{
  "attn_scale": 0.125,
  "init_std_up": 0.0273,
  "weight_decay": 0.073,
  "batch_tokens": 131072,
  "doc_mask": true
}
Each number is 128 + 24 x the weight over its row's rms, rounded and kept within 0 to 255. Layers, rows and columns count from 0. The size above them is the row's rms in percent of the matrix's.

# layer 12 MLP up, 1024x256, rms 0.11, rows 84-136, columns 128-191
size [101 103 102  97  98  99  97 101 101 104  96  97 107 100  99 101 102  99 104  97 100 105 103 117 101  99 107  93 101 102  96  98 104 104  97  98 109  99  97 104  96 109  98 107 107 105  97  97 105  97  99  98  99]
[[176 120 124 144 146 161 101 112 138 145 136 114  87 115 132 125 150 112 186 106 111 157 108 149 153 140 160 131 161 138 153 132 125 164 154 141 172 119 117 142 119 126  97 160  97  99 107 114 122 100 139 125 102 142 129 106 122 145 129  70  90 129 175 118]
 [139 131  87 138  97 135 136 148 148 123 129 157 117 155 133 181 130 117 134 138 141  86 133 115 105 122 119 127 115 148 179  96 190 150 115 138 176 154 135 163  58 104 141 140  99 169  83  96 159 140  82 132 140 143 112 133 121  90 131 133 141 146 105 147]
 [105 157 144 105 111 129  80 113 155 113 109  62 124 147 137 130 134 133 136 162 167 127 115  90 129 170 167 144  91 141 114 137 132 195 125 121 120 103 162 125 128  81  81 163 106 132 138  84 123 136 127  96 124  98  77 106 155 112 119 142 123 117 147 150]
 [120 133 109 140 138 122 115 130 160 160 133 131 137 132 155 156 120 150 116 138 126 154 171 142 137 145 133 136  74 130 105 119 124  80 183 119 145 105 169 111 124 106 133 138 148 112 147 123 126 105 162 119  94 110 188 125 114 155 123  97 110 134 152 105]
 [125 129 111 138 118 131 144  97 114 117  81 162 127 120 175  75 111 137 119 143 136 152 123 115 131 123 138 122 157 113 130 119 128 149 130 122 154 141 135 125  86 128 150 132 128 149 127 110 114 114  83 142 160 159  92 128 145 165  81 146 138 146 133 120]
 [104 167  76 104 175 124 150 128 142 165 113 107 118 145 177 117 127 179 140 121 145 115 131 167 125 129 150 114 104  94 170 119 114  83 132 124 109 110  80 162 136  89 115 101 138  94 120  94 138 133 119 115 137 107 115  70 112  92 115 131 152  80 110 146]
 [123 145 127 126 156 101 100  85 121 125  99 129 153 124 146 143 117 151 144 135 146 141 118 146 141 116 155 172 138  98 133 126 128 116 160 150 102 120 145 122 152 134 145 165 146 140 118 163 142 117 130 139 116 168 133 169 151 101 133 130 132 148 134 134]
 [122 126 102 134 120 113 116 113 117 108  98 149 135 150 117 158 118 150 143 132 138  91 146 109 143 104 152  35  94 126 140 122  87 128 136 125 123 124 138 107 145 132 122 153 136 158 165 180 137 125 131 125 180 114 104 118 158 160 134 143 122 151 180 142]
 [145 116 134  74 105 135 121 149 117 117 132 166  92 160 142 124 128 140 150  95 103 132 164 118 152 133  94 136 145 140 127 109 114 158 146 170 125 126 115 134 109 125 154 151 177 137 175 137 104 147 121 145  97  68 147 126 138 105 131 119  83 130 133 111]
 [130 123 111 115 148 143 156 114 111 147 140 119 149 105 154 128 120 113 121 134  92  94 144 165 121 117  98 116 119 135 160 146 132 109 129 142 127 122  91 108 165 101 142 199 122 115 155 102 103 142 159 134 103 139 101 120 119 118  88 134 143 136 123 168]
 [111  97  84 149 133 162 134 147 171 108 134 145  96 141 121 128 140 108 136 167 113 136 122 150 128 102 127 146 126 107 148 160 118 128 166 100 141 125 108 125 140 161 160 155 134 168 196 118 130 128 125 150  97 131 156 155 104 131 115 132 161 104 121 130]
 [122 121  92 101  99 169 137 148 115 116 146 132 122 145 159  97  89 113 132 170 183 120 123 120 126 136 133 136 111 117 118  75 176 116 168 146 125 101 130  98 116  89 145 103  97 129 126 159 116 129 144 128  86 113 115 160 134 147 141 107 112 130 127 145]
 [ 96 127 160 123 117 156  91 120 125 141  82 131 143 155 139  42 134 122 150 149 139 117 107 158  96 110 115 128 136 148 151 163 131 139 124 118 123 104 116 120 131 114 106 115 130  99 100 151 163  90 160 137 126 147 131 147 128 143 134 126 125 163  99 128]
 [148 122 122 137 141 163 156 148 147 133 105 131 134 121  87 114 143 188 114 173 114 106 172 108 144  94 142 116 134 107 127 128 184 136 121 107 150 129 119 115  94  87 104 116 158  86 118  72  88 140  74 157 153 161 138 131  94 123 153 170 136 146 126 140]
 [108 137  79  77 161 104 135 137 117 118 155 130 127 169 152 136 131 126 126 153 132 123 139 109 119 108 133 104 120 159 142  96 150 142 121 181  86 117 107 140 151 143 127 132 147 138 150 110 121 103 107 118 132 108 114 105 122 141 114 147 126 138 143 122]
 [103 136 132 115 110  80 118 132 113 122 110 143 140 150 110 175 117 138 126 177 113 196 124 112 127 103 175 113 119  72 138 123 146  97 112 129 155 138 112 129 122  88 114  89 164 187 147 123 119 148 126 136 107 118 119 176 112 139 111 138 108 155  76 114]
 [152  94 108 182 108 150 144  85 138 156 125 124 137 170 114 140 112 125 173 116 128 152 125 118 117 144 169 150 115 123 115 117 125 117 163 154 131 151 157 129 156 167 146 106 141 127 139  99 140 141 124 149 148 140 107 150 112 143 124 145 108 145 111  87]
 [118 133 106 178 122 137 111 138  93 146 136  95 140 153 138  87 153 117 142 116  97 111 131 169  94 120 178 117 124 156 100 126 163 129 102 102  97 146 154 117  97 120 131 137 102 121 164 112 141 122 110 152 139 125  93 158 108 119 130 115 137 146 149 111]
 [120  83 167 133 111 116 105 174 133 140 138 141 112  99  72 115 130 134 153 132 161 148 138 116 147 121 180 139 151 114 183 174 128 101 115 100 136 144 160 135 142  60 123 142 106 147 130 115 129 149 145 135 105 100 104 117 141 112 127 118 159 115 118 110]
 [128 149 135 107 134  96 114 123 144 138 125 159 152 125 136 103 135 160 145 117 141 120 105 113 111 110 150 155 146 126 149 110 142 157 111 164 112 123 116 111 132 143 106 117 100 143 150 122 106 163 146 109 110 154 104 135 123 140 158 162 151  94 117 130]
 [134 161 141 144 121 129 138 150  78 118 109 159  92 152 134 162 125 116 139 138 139 140 110 141 124 118  99 144 135 135 132 108 165 129 100 124  99 119 120 115  97 139 103  91 122 157 139 128 122 119 101 159 174 116 130 129 101 121 124 111 138 140 165 113]
 [133 129 148 137 110 158  94 150 150 155 164  84 108 112 122 144 134 133 133 119 111 146 139 106 172 167 135 140 112 142 135 161 105 134 145 178 134 100  75 140  94 142 144 124 135  83 136  96 141  97 122 146 141 126 140 130 146 139 154 130 133 132 123 150]
 [141 136 115 111 100 136 127 152 131 130 169 112 164 132 109 135 163 115 149 123  90 123 136 144 109 108 170 176  97 121 117 132  68 145 177 104 111 140 137 166 136 123 134  89 131 126 160 139  85 162 111 130 151  97 124 133 121 121 147 152 132 113 113 133]
 [107 161 155 150 150 130 108  94  78 139 110 107 148 142 128 145 183 124 148 128 178 120 137 159 142  86 140 161 105 113 118 148 157 117 119 119 179 143 130 156 129 145 140  95 138  82 136  83 156 119 128 119 137 188 139  97 136 128 157  94 141 156 151  63]
 [142 103 132 156 136  99 132 120  87  97 125 110 159  99  74 102 132  78 159 129 115 116 108  93 160 138 123 138 113 158 129 121 124 189 126 129 115  82 114  85  93 168 123 123 116 181 118  98 148 127 104 136 111 161 136 109 240 127 141 118 101 149 117  95]
 [121  80 125 136 134 137 106 160 133 128  89 157 116 166 113 116 143 138 107 124 126  61 121  41 122 115 135 143 144 146 155  71 176 133 115 112 145 144 161 141 149 109 132 143 102 102 116 116 155 100 167 116  97 138 175 159 149 121 101 124 106 106 122 126]
 [103 108 185 147  93 128 152 148 158 158 136 142 146 118 138  91  98 115 138 124 150 124 111 104 155 153 132 138 165 124 126 138 175 159 105  96 133 119 124 134 155 119 138 144 102 133 154 140  99 121 139 145 162 131 160 149 149 142 166  93 145 133 140 124]
 [156 151 131 183 156 121 121 130 170 133 143 138 111 141 191  69 129 132 133 156 111 123  90 115 122 104 110 166 135 120 141  85 128 125 112 134 147  96 147 138 173  90 152 150 112 127 108 154  93 133 110  79 107 122 133 131 124 101 160 149  87 114 147 116]
 [125 101  98  98 168  86 118 152 142  81 107 154 167 118 142 122 124 110 125 109 141 138 132 159 120 121 115 147 122 121 142 101  71 133 133 104 144 185 151 147  71 139  95 157 146 106 151 164  95 116 145 140 150 116 142 126 149 132 112 154 124 138 103 135]
 [148 139 126 165 102 155 142 125 129 127 140 114 156 142 131 123 123 144 197  82 115 158 144 125 139 118 152 132 124 177 121 156 160 130 144 150 158  87 126 161 157 118 105 125 111 163 158  89 154 109  99 133 171 152 107 136  83 117 135 123 114 110 150 169]
 [159 152 172 127 149 144 148 135  88 170 122 127 195 143 142 155  86 129 153 127 144 128 156  57  79 166 129  98  85  80 111 118 130 136 131 131 112 106 126 112 100 131 101 129 130 135 112 113 143 103 116 101 110  79  83 141 109 107  92 137 113 135 111 130]
 [114 148  96 150  80 128 120 125 113 127 121 141 137 132 133  92 133 137 153 119 137 151  83 141 137  94 123 122 125 125 175 128 142 142 108 180 151 122 151 140 130 147 120  90  87 118 111 123 153 139 154 118  88 121 140 148 151 140  82 176 128 122 139 108]
 [102  82 124 129 106  84  81 115  84 117  91  88  85 124 106 186 130 132 113 108 137 126  96 145 108 113 151  92 124 164 147 130 110 136 178 131  84 144 125 157 168 173 123 188 135 132  87 153 135 141 148 159 136 138 144 137 120 112 117 121 115 135 144 110]
 [126 133 100 189 134 125 122 163 125 175  58 139 123 164 137 158 137 140 164  92 138 144 172 108  91  93 127 121 110 154 178 133  93 147 123 138 105 140 156 144 117 123 111 131 124 147 118 144 132 186 114 138 108 155 145 131 118 153 135 133 105 148  86 114]
 [144  98 134 142 125 107 128 121 135  99 121  91 104 119  79 132 147 151 114 146 138 133 124 113 132  96 144 146 136 114 145 107 135 123 167 102 128 122  80 123 120 146 163 137 126 148 167 157 184 139  93 120 148 110 127 138 100 122 143 131 142 137  89 115]
 [113 125  89 149 151 125 133 129 128  98 145 142 123 109 128 136 111 132 143 107 126 102 115 139 114 138  98 121 124 162 174 107 132 100 111 143  95 160 146 126 122 131 168 120 116 135 108  97 133 158 106 183 147 114 157 120  87 144 104 146  93 137 176 115]
 [123 137 129 141 107 171 126 140 117 134 166 114 125 121 151 112 162 134  96 121 120 165 127 106 133 128 144  97 144 133 119 112 187 162 127 176 151 136 166 107 174 114  95 115  77 143 162 117 144 124  90 135 116 128 117 133  97 128 142 126 102 145  91  88]
 [149 148 148 155 161 160  98 118 125 141 128 132 122 134  66 165 114 168 132 123 131 128 114 100 112 134 149 150 183 134 144 121 108 146 120 144 147  93 100 147 116 123 117 128 113 138 111  95 149 127 122 122 130 122 111 139 132 140  61 154 115 152 153  78]
 [133 159 141 165  86 153 137 149 124 123 138 109 142  98 114 136 115 130 153  97 112 133 163 118 135 131  78 106 146 137 140 117  93 155 135 127  83  91 154 129 123 138 104  86 157 135 159 124 188 114 157 146 127 154 121 159 149 113 140 131 130 127 129 126]
 [165  84 127 135  91 116 120 164 124 124 152 125  83 131 120 118 128 144  83 137 130 108  97 132 139 144  92 126 143 111 106 110 185  92  88 129 127 124 137 113 135 104 121 142 145 134 131 126  81  98 119 121 140 152 143 125  67 114  95  93 145 113 129 105]
 [116 111 111 127 123 141 136 119 129 116 136 147 105 132 140  99 144 118 145 111 142 106 143 127 129 159 126  88 169 131 135 115 125 171  99 109  83 124  97 102 132 133 109  79 154 130 109 145 126 136 130 154 119  92 117 130 104 124 108 128 115 125 114  93]
 [160 146 101 166 149 126 132  86 127 106 160 143 137 180  68 135  92 148 165 150 101 122 140 134 113 135 165 133 133 167 109 128 135 141 143  90 121 137 129  88 158 176  90 148 123 125 169 135 149  74 119 164  90 174 132 154 125 162  87 114 102 111 122 113]
 [121  98 124 107 121 121 146 109 117 155 126  87 125 121 165  97 120 135 176 186 115 156 103  97 140 133 139 130 133 134 162 150 117 123 100 114 131 154 134 120 112 122 108 137 121 134 162 148  87 129 127 142 117 101 124 166 116 118  75 160  95 135 140 114]
 [100 122 112 124 160 105 128 112  69  86 113 119 112 128 117 129 135 139 146 140  76 152  87 149 157  64 129 119 133 135 158 145 128  93 133 140 169 136 138 159 117 124  80 129 113 136 136 117 117 100 134 108 137 115 111 137 162 115 120  91 117 124 121 106]
 [122 131  99 103 129 144 126 118 159 138 175 114 115 117 166 142 150 146 107  88 135 139 177 116 100 146 127 165 111 126 100 150  85  97  99 146 118  93 170  99 101 145 154 121 127 108 109  87 136 140 142 139 147 191 104 145 160 173  87  84 166 156  83 135]
 [128 117 106 134 137 130 134 131 134  87 151 132 148 113  99 114 119 157 165 141 157 142 134 134  95  88 136 187 157 153 154 121  86 155 111 160 172 129 150 104  98 123 100 178 148 131 127 120 107 124 139 152 121 172 181 169 143 103  94 102 133  96 184  88]
 [153 158 124 118 157 119 130  99 108 126  99 147  97 125 143 100 128  78 102 122 124 139 122 129 120 111 156  98 127  78  94  88 175 126 149 125 127 192 114 128  93 147 115 103 132 109 188 104 110 121 140 165 150 126 133 145 123 117  93 128 146  98 132 123]
 [145 162 163 159  64 138  94  87 102 151 123 111  78 136 168 113  97 140 120 127 133 188  74 124  99 134 151 173 123 153 153 140 137 169 152 155 118 139 125 143 140 143  86 134 128 120  93 155 121 124 146 103 134 124 121 129 122 127 102 117 141 129  86 146]
 [113 157 120  94  73 105 127 124 127 120 154 111 182 142 145 142 149 105 155  96 116 103 138 116 126 139 159 124 135 112 115 147 143 139 150 154 112 126 167 147 107 107 124 151 100 145 121 122 156 151 134 152 110 144 105 126 171 155 162 107 101 116 111 114]
 [168 124 131 118 133 130  72  91  87 119 163 122  76 121 153 130 132 148 134 102 104 109  98 129 125 130 151 113 114 137 154 140 103 131 143 118 152 153  75 125 182 126 119 145 159 138  91 153  88 153 102 128 118 108 144 120 139 169 121 152 139 161 103  74]
 [142 106 162 133  78 116 134 140 111 109 136 101 123 107 122 120 129 140 162 171 122 137  94 120 138 155 123 172 171 110 130 136 119 109 100 159 122  79  95 151 136 150 114 146  95 114 110 178 103 166 104 122 121 134 121 159 154 120 162 140 102 151 123 139]
 [ 85 158  60 145  98 135 174 102 157 138 127  83 167 122 168 117 124 145 135 144 121 175 137 105  94 149 130 138 168 129  99 140  97  98 119 116 164 150  96 146 114 129 163  76 115 134 111 140 131 129 145 111 180 183 129 121 123 119 146 117 172 171 159 161]
 [ 65  98  88 154 122 112 118 119 101 119 161 119 129 123 153 112 122 143 157 127  89 122 103 146 101 112 142 153 120 146  97 140 145 140 140 127 153  77 123 116 135 149 123  92 116 143 114 147  98 144 130 168 129 137 115 101 161 123 114 121  57 170 154 166]]
# layer 12 MLP down (transposed), 1024x256, rms 0.126, rows 84-135, columns 128-191
size [103  89 104  88 110 104 100 110 100  90 105  97 104  85  87  98 107  96 106 105 109 103  91 134 105 100 105 106  94 112 107  91 100  99 100  99 107 101 104  96  92 106  99 107 107 110 101  97 109  99  93  97]
[[146 118  74 139 149 131 110 140 146  96  92 105  80 152 137 156 129 166 143 114 129 116 138 115 142 145 165 144 111  95 154 114  91 127 163 121 109 126 153 148 145 162 115 142 112  91 114 135 158  88 147 126 136 115 147  92 154 144 153 128 135 120 102 130]
 [147  78 159 135 118 150  91  91 126 121 124 129 102 118 112 103 169 124 125 104 176 154  95 150 105 112 110 130 108 116 145 128 117 168 112 163  93  95 146  98 145 137 128 103 138 140 152 159 110 136 134 152 104 140 100 141 121 155  96 131  88 114 118 143]
 [156 157 123 115 130 128 141 136 150 178 129 122 146 137  71 146 158 131 118 131 134 149 115 127 126 137 130 130 125 106 129 120 131 127 120 122  71 104 131 145  82  98 127 140  97  99 100 109 150 105 121 110 110  99 159 127 136 100 136 144 128 135 120 119]
 [133 111 132 111 109 114 171 114 111 148 143 131 139 118 151 147 128 124 153 130 146 116 116 110 117 110 103 136 159  61 135 149 101 153 104 140 137 136 132 139 109 149 109 117 112 148 115 110 139 110 112 139 158 126  97 128 169 138 114 117 159 151 129  86]
 [ 90 164 174 121 173 136 130 138 156 167 161 112 126 118  91 136  99 118  93 101 159 134 154 127 137 161 163  89 124 147 112 114 114 139 159 134 149 155 116 138 156  87 119 160 147 111 144  82 120  98 138 122 150 120 156 113 124 162 120 143 162 159 143 127]
 [135 120 164 132 109 134 123 127 137 122 132 138 134 129 141 132  73 185 128 155 123 129 167 150 160 144 129 157 133 122  94 139 131 108 155 106 133 141 131 143 144 123  91 149 140 105 104 126 132 121 138 171  88 199 118 110 109 150 131 144  86 167 110 146]
 [134 120 131 117 146 116  69 118 129 145 155  90 142 156 129  82 159 116  80 128 131 134  98 107 119  98  87 155 131  99 121 131 121 152  88 144 138 109 118 155 155 149  99 123 120 154 111 134  94 159 117  88  93 172  91 153  76 135 125 145 140  96 100 132]
 [132 144  80 113 123 148 104 163 140 115  88 130 128 125 159  99 148 131 126 162 150 121 124 119 111 151 132 151 117  87 110 106 132 146 122 135 165 110 113 160 143 151 150 124 175 160 128 126 133 109 102 139 134 151 145 145 116 141 118 152  99 119 119  96]
 [124 158 137 106 145 101 153 200 150 139 150 105 121 108 132 185 178 149 127 151 171 146  92 139 133 154 112  69 130 104 134 109 135 154 107 142 156 154 138 170 116 120 133 144 107 135 135 171 131 111 138 147 100 154  97 136 158 170 119 104 131 133 128 108]
 [148 133 170 105 145  85 118 117 145 173 102 145 132 136 113 117 115 108 136 163 133 109 127 112  75  89 130 177 124 150 134 162 151  96 146 133 155 107 132 170 137 126 125 123 119 141 120 115 116 121 126  85 117 111  98 122 147 111 130  97 151 108  87 107]
 [123 124 182 107 119 149 137 149 104 143 130 111  86 125 138 169 126 134 147 123 117 133 154 107 137 141 169 153 157 151 145 172 118 181 139  73 112 144 100 181 141 132 126 158 115 124 124 106 123 157 109  96 159  79 127 174 137 110  96 130 156  78 169 143]
 [119 132 169 141 124 109 162 123 154 133 148 131 138 123 130 124 101 149 156 110 132 140 106 128 110 107 113 121 117 142 130 111 135 111 156  98 162 151 113 132 146 143 129 161  98 159 128 110 123 104 114 115 141 145 121 102 119 155 132 152 156 123 150 132]
 [190 164 117 133 127 125 104 135 155 129 114  98 158 138 150 161  83 166 135 142 168  92 116 114 149 127 126 117 109 117 125 112 149 132 109 106 116 134 158 140 173 150 136 129 156 105 135 163 183 108 122  95 132 145 126 118  82  97 113 169 171 114 178 115]
 [122  82 138 129 161 161  99 104 134 126 147  82  89 138 156 142 113 107 116  95 136 116 161 126  95 116 143 181 129 122 131 137 100 144 117 120 141 178 131 141 139 136 120 145 135 131 123 120 134 127 125 109 145  96  94 144 122 128 112 145 125 127 101 119]
 [128 159 122 126 107 213 100 116  94 104 109 141 139 140 148 107 120 115 161 148 134 166  92 144 140 117 112 116 135 106 118 117 144 142 148 117  64 129 127 104 121  93 113 123 100 130 124 161 119 125  97 149  62 118 122 131 127 112 162 122 121  84 156 115]
 [ 90 122 146 111 118 125 160 137 156  83  78 124 160 120 147 151 126 147 136 116 111 119 132 156 138 153  91 123 102 107 153 113 139 124 109 151 149 165 133  94 130 116  99  94 106 124 140 167 111 154 105  89 124 104 133 119 125 153  95 151 135 134 154 152]
 [153  98 140 115 116 135 135 161 105 144 147 107 103 152  95 106 159 140  94 103 101 155 136 116  83 111 117 103 117  99  97 205 123 126 105 141 133  93 121 135 140 145 157 126 133 116  98  67 153 121 115 147 125 148 125 121  96 143 125 123 125 152 151 109]
 [ 95 109 126 105 148 163 153 144  95 132  94 139  95  92 125 141 141 143 173  85 178 137 114 155  92 137  60 123 116  89 129 131 135 130 132 118 143 114 139 133 146 135 142 142 141 108 115  98  74 123 127 149  89 145 170 149 151 141 137 114 111 127 120 100]
 [120 143 113 147 123 126 142 145 136 122  91 144 185 123  93 146  98 143 150 129 120 121 142 116 130  91  80 110 122  96 143  73 117 107  82  96 133 131 152 158 161 122  97 119 117  82 142 108 147 142 118 109 135  96 107  93 120  98 133 172  81 129 150 100]
 [161 134 138  88 133 135 155 134 106 147 135  81 154 145 165 137 151 131 121 136 102 140 117 148  67 117 132 140 127 125 155 150 142 141 132 146 114 141  97 120  96  77 111  83  81 106 123  97 113 136 147 123 160 101 190  78 133 104 136  97 123 148 121 156]
 [122 116 119  93 125 135 116 108 132 161 156 159 118 127 143 123 142 113  98 161  43 116  82 149 121  82 125 144 103 155 117 123 104 143 135 100 119 128 126 140  81 162 102 148 101 163  99 139  97 119 142  92 141 200 110 112 168 153 163 125 170 129 137 153]
 [100 107 125 193 139 141 160 119 144  81 158 127 158 146 142 110 126 142 166 138 133 130  97 137 133 131  93 164 124 131  91 160 137 112 121 178 156 156 123 122  78 127  98 127 134 115 119 134 100 156 107 127 161 132 168 158 133 131 125 141 134 142 135 137]
 [113 138  90 122 146  89 104 144 128 166  46  92 128 109 125  91 126 140 145 132 148  87 159 186  93 158 141 149 190 132 126 139 104 148 116 133  93 151 118  97 133 112 125 149 134 128  95  99 139 150 138 117 135 129 116  98 169 110 108 133 116 145 120 101]
 [124 145 134 164 117 118 114 117  90 134 121 143 155 159 130 138 157 166 112 136 152 114 127 137 146  96 124  97 136 113  99 149 129 128 138 143  89 127 133 186 132 133 112 120 154 103 120  81 158 132 109 130  87 144 148 129 138 162 102 145 112 163 102 114]
 [162 127 137 176 100 148 149 135 116 136 120  94 123 145 148 116 131 121 136 129 178 115 127 155 129 150 130 121 154 125 118 137 118 122  81  64 121 186 168 133 109 127 155 157 123 178 121 145  87 147 113 158 156 121  94 136 155 125 127 147 166  90 151 135]
 [131 172 172 148 130 154 129  83 117 177 146 179 139  84 147 109 144 127 142 170 112 156 133 159 131  84 120 161 165 111 132 165 101  92 128 121  99 127  98  77 123 121 100  83 158 166 117 106 101 157 149 108 144 132 142 139  93  97 168 139 179 138 137 109]
 [136 142 148 166 106 152 116 109 131 140 149 142 106 112 138 134 109  98 100 110 123  97 107  76  96 108 157 133 112 121 132 147 166 165 104 115 136 126 175  78  98 163 158 120 138 104 142 130 143 121 121 155 164 122  94 150 180 109 155 115 154 122 135 123]
 [103 126 144 101  91 133 101 112 127 132 135 127 170 125  86 132 177 109 123 108 129 152 109  85 148 141 124 134 152 122 105 146 132 102 118 127  82 131 117  75 145 148 144 108 126 166 181  86 127 167 125 174 133 146 160 123 143 132 148 110 102 163 144 151]
 [126 150 139 109 119 164 128  96 117 148 129  94 167 124 130 142 119 131 125 132 119 116  81 146 137 121 151 133 161  91 120 119 172 151  97 140 143  92 103 166 125 145 131 138 117 145 108 103 125 129 128  63 142  98 121 139 110 132 115 135 102 162 147 102]
 [111 155 127 114 141  99 148 149  71 132 118 102 129 131 139 135 100 150 120 170 122 123 128 115 106 115 104 138 104 137 111  91 114 114 154  96 151 141 142 126 144 141 154 200 164 128 167 137  76  99  92 158 164  94  91 148 127 143 111 120  83  78 139 121]
 [117 127  92 118 148  89 120 136 178 118 131 101 130 129 182 144 109 105 167 109 153 119 135  93 132 182 182 142 140 115  95  88 131 159 161  91 149 101  92 112 119 149 156 127 112 111 114 139  98  97 152 152 131 137 133 116 131 119 152 147 118 105 160 145]
 [129 144 116 103 136 104 120 107 146 119 157 157 134 131 142 147 153 148 177 173 108 104 137 129 169 168  88 141  86 156 138 105 155 163 179  96 100  62 151  91 132 161  98 111 137 155 147 147 151 100 109 144 121 127 155 116 141 109  95  94 167 124 109  84]
 [101 127 137  96 136 180 164 104 125 112 149 144 155 131 115 123 124  94 142 163 109 162  72 124  96 119 100 148 142 136 130 128 137 136 104 110 137 140 154 144 102 129 105  89 163 156 151  73 140 119 170 143  90 117  69  96 164 130 155 182 127 110 110 150]
 [127  78 130  80 137 113 152 137 143 109 201 119 146 128 131 121 151 138 178 107 125 117 150 166 119 106 159 139  98 124 142 162 104 108 134  98 113 122 122 170 136 128 114 134 167 143 175 132 111 152 140 121 166 128 143 116 133  88 156 136  99 117 118 143]
 [ 91 111 176 154 151  70 120 187 130 139 127 141 131  76 144 142 114 119 151  95 133 125 156 127 133  96 118 159 154 121  95 112 110 118 131 115 131 142 120  98 114 105 109  95 115 137  94  73 115 148 119 139 137 123 122 139 130 127 144 140 119  94 134 148]
 [117 114  93 128 103 148 143 114 178 134 108 146 134 124 153 142 104  94 118 128 146 144 162 179  94  94  89 124 125 111  93 109  91 140 119 149 123 139 142 105 123 146 113 145 117 148 130 135 125 165 159 149 138 140 135 104 158 127  86 121 174 110  95 107]
 [136 101  98 139 143 114 128 155  54 141 138 108 131 153 123 154 139 112 107 130 121 149 118 105 100 156 155 125 120 118 135 119 100 114 151 116 123 147 142 130 100  86 105 104 124 131 205  95 130 159 156  79 130 148 130  86 101 107 105 124 118 100 111 141]
 [151 167 146 139 118  92 109 144 111 159 120 127 146 136  93 137 133 127 119 128  99  99 155 109 154 153 110 159  93 117 106  68 170 114 158 104 139 112 146 106 130 121 147 193 119 144 120 133 122 104 122 141 114 171 134  99 110 156 113 146 124 116  97 126]
 [106 126 147 120 129 105 167 152 105 114 127 116 139 142 175 128 144 103 123 123 162 146 174 140 109 126 166 110 121 123 131 156 192 152 114  84 136 123 146 132 153 128 119 165  99 149 140 108 110 128 147 146 149 120  90 147 136 115 140 135 103 134 103 125]
 [119 140 162 106 153 116 125 132 145 102 166 194 154 138 130 172 160 181 103 139 102 127 147 121 115 131 136 136 114 117 137 119 151 164 116 105 130  82 111 117 170 170 118  87 141 120 167 158 156 148 110 114 182 125 103 141 149 128 160 131  80 144 111 147]
 [172 135 137 172 137 143 124 117 128 108 141 140  89  99 105 150 131 182 129 134 139 142 116 134 105 108 123 129 150 125 159 114 122 138 127 115 158 171 149 125 164 146 119  98 148 188 132  99 132 134 138 131 139  90 139 132 130 114  95 169 107 181 100 113]
 [122 105 118 142  96 120 168 146 119 101 148 111 157 140 130 123 119 125 116 126  52 157 153 134 146 143 160 124 124 132 142 119 156 128 156 149 142 132  66 112 120 120 113 106 108 166 136 123 110 184 104 109 146 148 127  66 152 191 133 151 124 183 137 149]
 [160 140 112 134  94  88 126 149 139  98 113 154 131 154 111 124 104 121 154 107 113  97 141 136 123  78 111 126  93 125 142 148 158 122 138 144 100 136 138 143 153 150 122 140  88  92  99 112 171 172  84 149 103 121 130  90 143 119 150 144 101 147 118 127]
 [109 137 146 139 124 105 121 111 134 140  95 154 122 180 100  76 104 120 145 163 123  99  58 141 158 134 144 129 152  93 118  86  99  80 127 117 104 133 158 102 116 116 142 105 115 109 120 117 141  86 111 117 112 140  70 105  73  78 121 140 125 131 154 132]
 [117 138 133 149 117 134 126 136 131 132 118  78 115 143 119 177 142 137 115 129 124 161 132 148 135 127 127 138 111 149 183 168 153 143 156 163 151  91 147 162 140 192 128 139 101 129 113 168 137 100 111 134 150 136 127 114 130  91  84 165 144 152 145 140]
 [ 81 137 131  81 135 108 121 117 153 136 112 124  73 132 179 122 112 125 133  52  91 144 139 104 156 131 112 128 144  90  95  89 129 132  86 182  92 133 123 126 187 118 132 103 121 138 126 136 155 117 158 115 137 103 138 129 119 106 111 120 136 143 144 121]
 [166 102 154  99 138  82 126 141 119 127 169 130 145 160 116 128 132  95 142 165 117 113 126 118  97 156 116  94  87 103 170 105  92 125 109 120 132 119 118 148 138 128 134 147 128 123 120 124 131 150 103  97 108 113 133 111 135 120 140 129 194 103 120 120]
 [114 132 108 108 136 133 122 115 133 120 128 125 139 123 130 163 124 115 108 158 151 102 131 107 111 166 101 116 139 114 116 125 118 116 160 125 105  62 153 128 125 157 135 121 147 141 140 122 159 147 128 130 116 123 114 161  80  93 139 114 135 137 138 156]
 [188 141 142 155 110 107 139 137 126 142 103  95 117 113 130 146 108 103 151 124 125 115 126  97  97 126 117 136 147 118 135 126  94 131 114 132 130 125 147 152 153 138 132 126 106 123 136  95  80 176 115 118 145 117 121 147 154 151 123 144 152 148 141 158]
 [126 147 129 153 117 157  82 154 106 120 163 160 123  74 153 136 135  79 118 107  97 145 103  95 142 135 117 163 164 127 104 116 118 107 124 158  94 121 120  93 129 144 152 130  82 115 148 132 154  99 130 195 129 120  90 107 115 115 152 113 161 127 125 140]
 [126  89 149 137 146 164 117 125 119 158 169 160 131 119 138 162 129 115 127 150 147 144 114  95 118 123 128  84 131  64  95 167  90 190 143 133  99 137  94 154  86 123 141 115 134 137 151 111  94 117 110 114 151 150 103 162 188 140 142 156 151 132  87  84]
 [101 109 130 101  95 172 128 129  97 133 158 121 159 122 153 112 138 156 153 108 154  77 102 157  97 121 101 159 147 133 143 146 150 152 145 149 130 157 142 142  97 164 135 135 115 119  83  90 129  90 151 144 105 124 128 150 132 130 159 142 129 124 153 138]]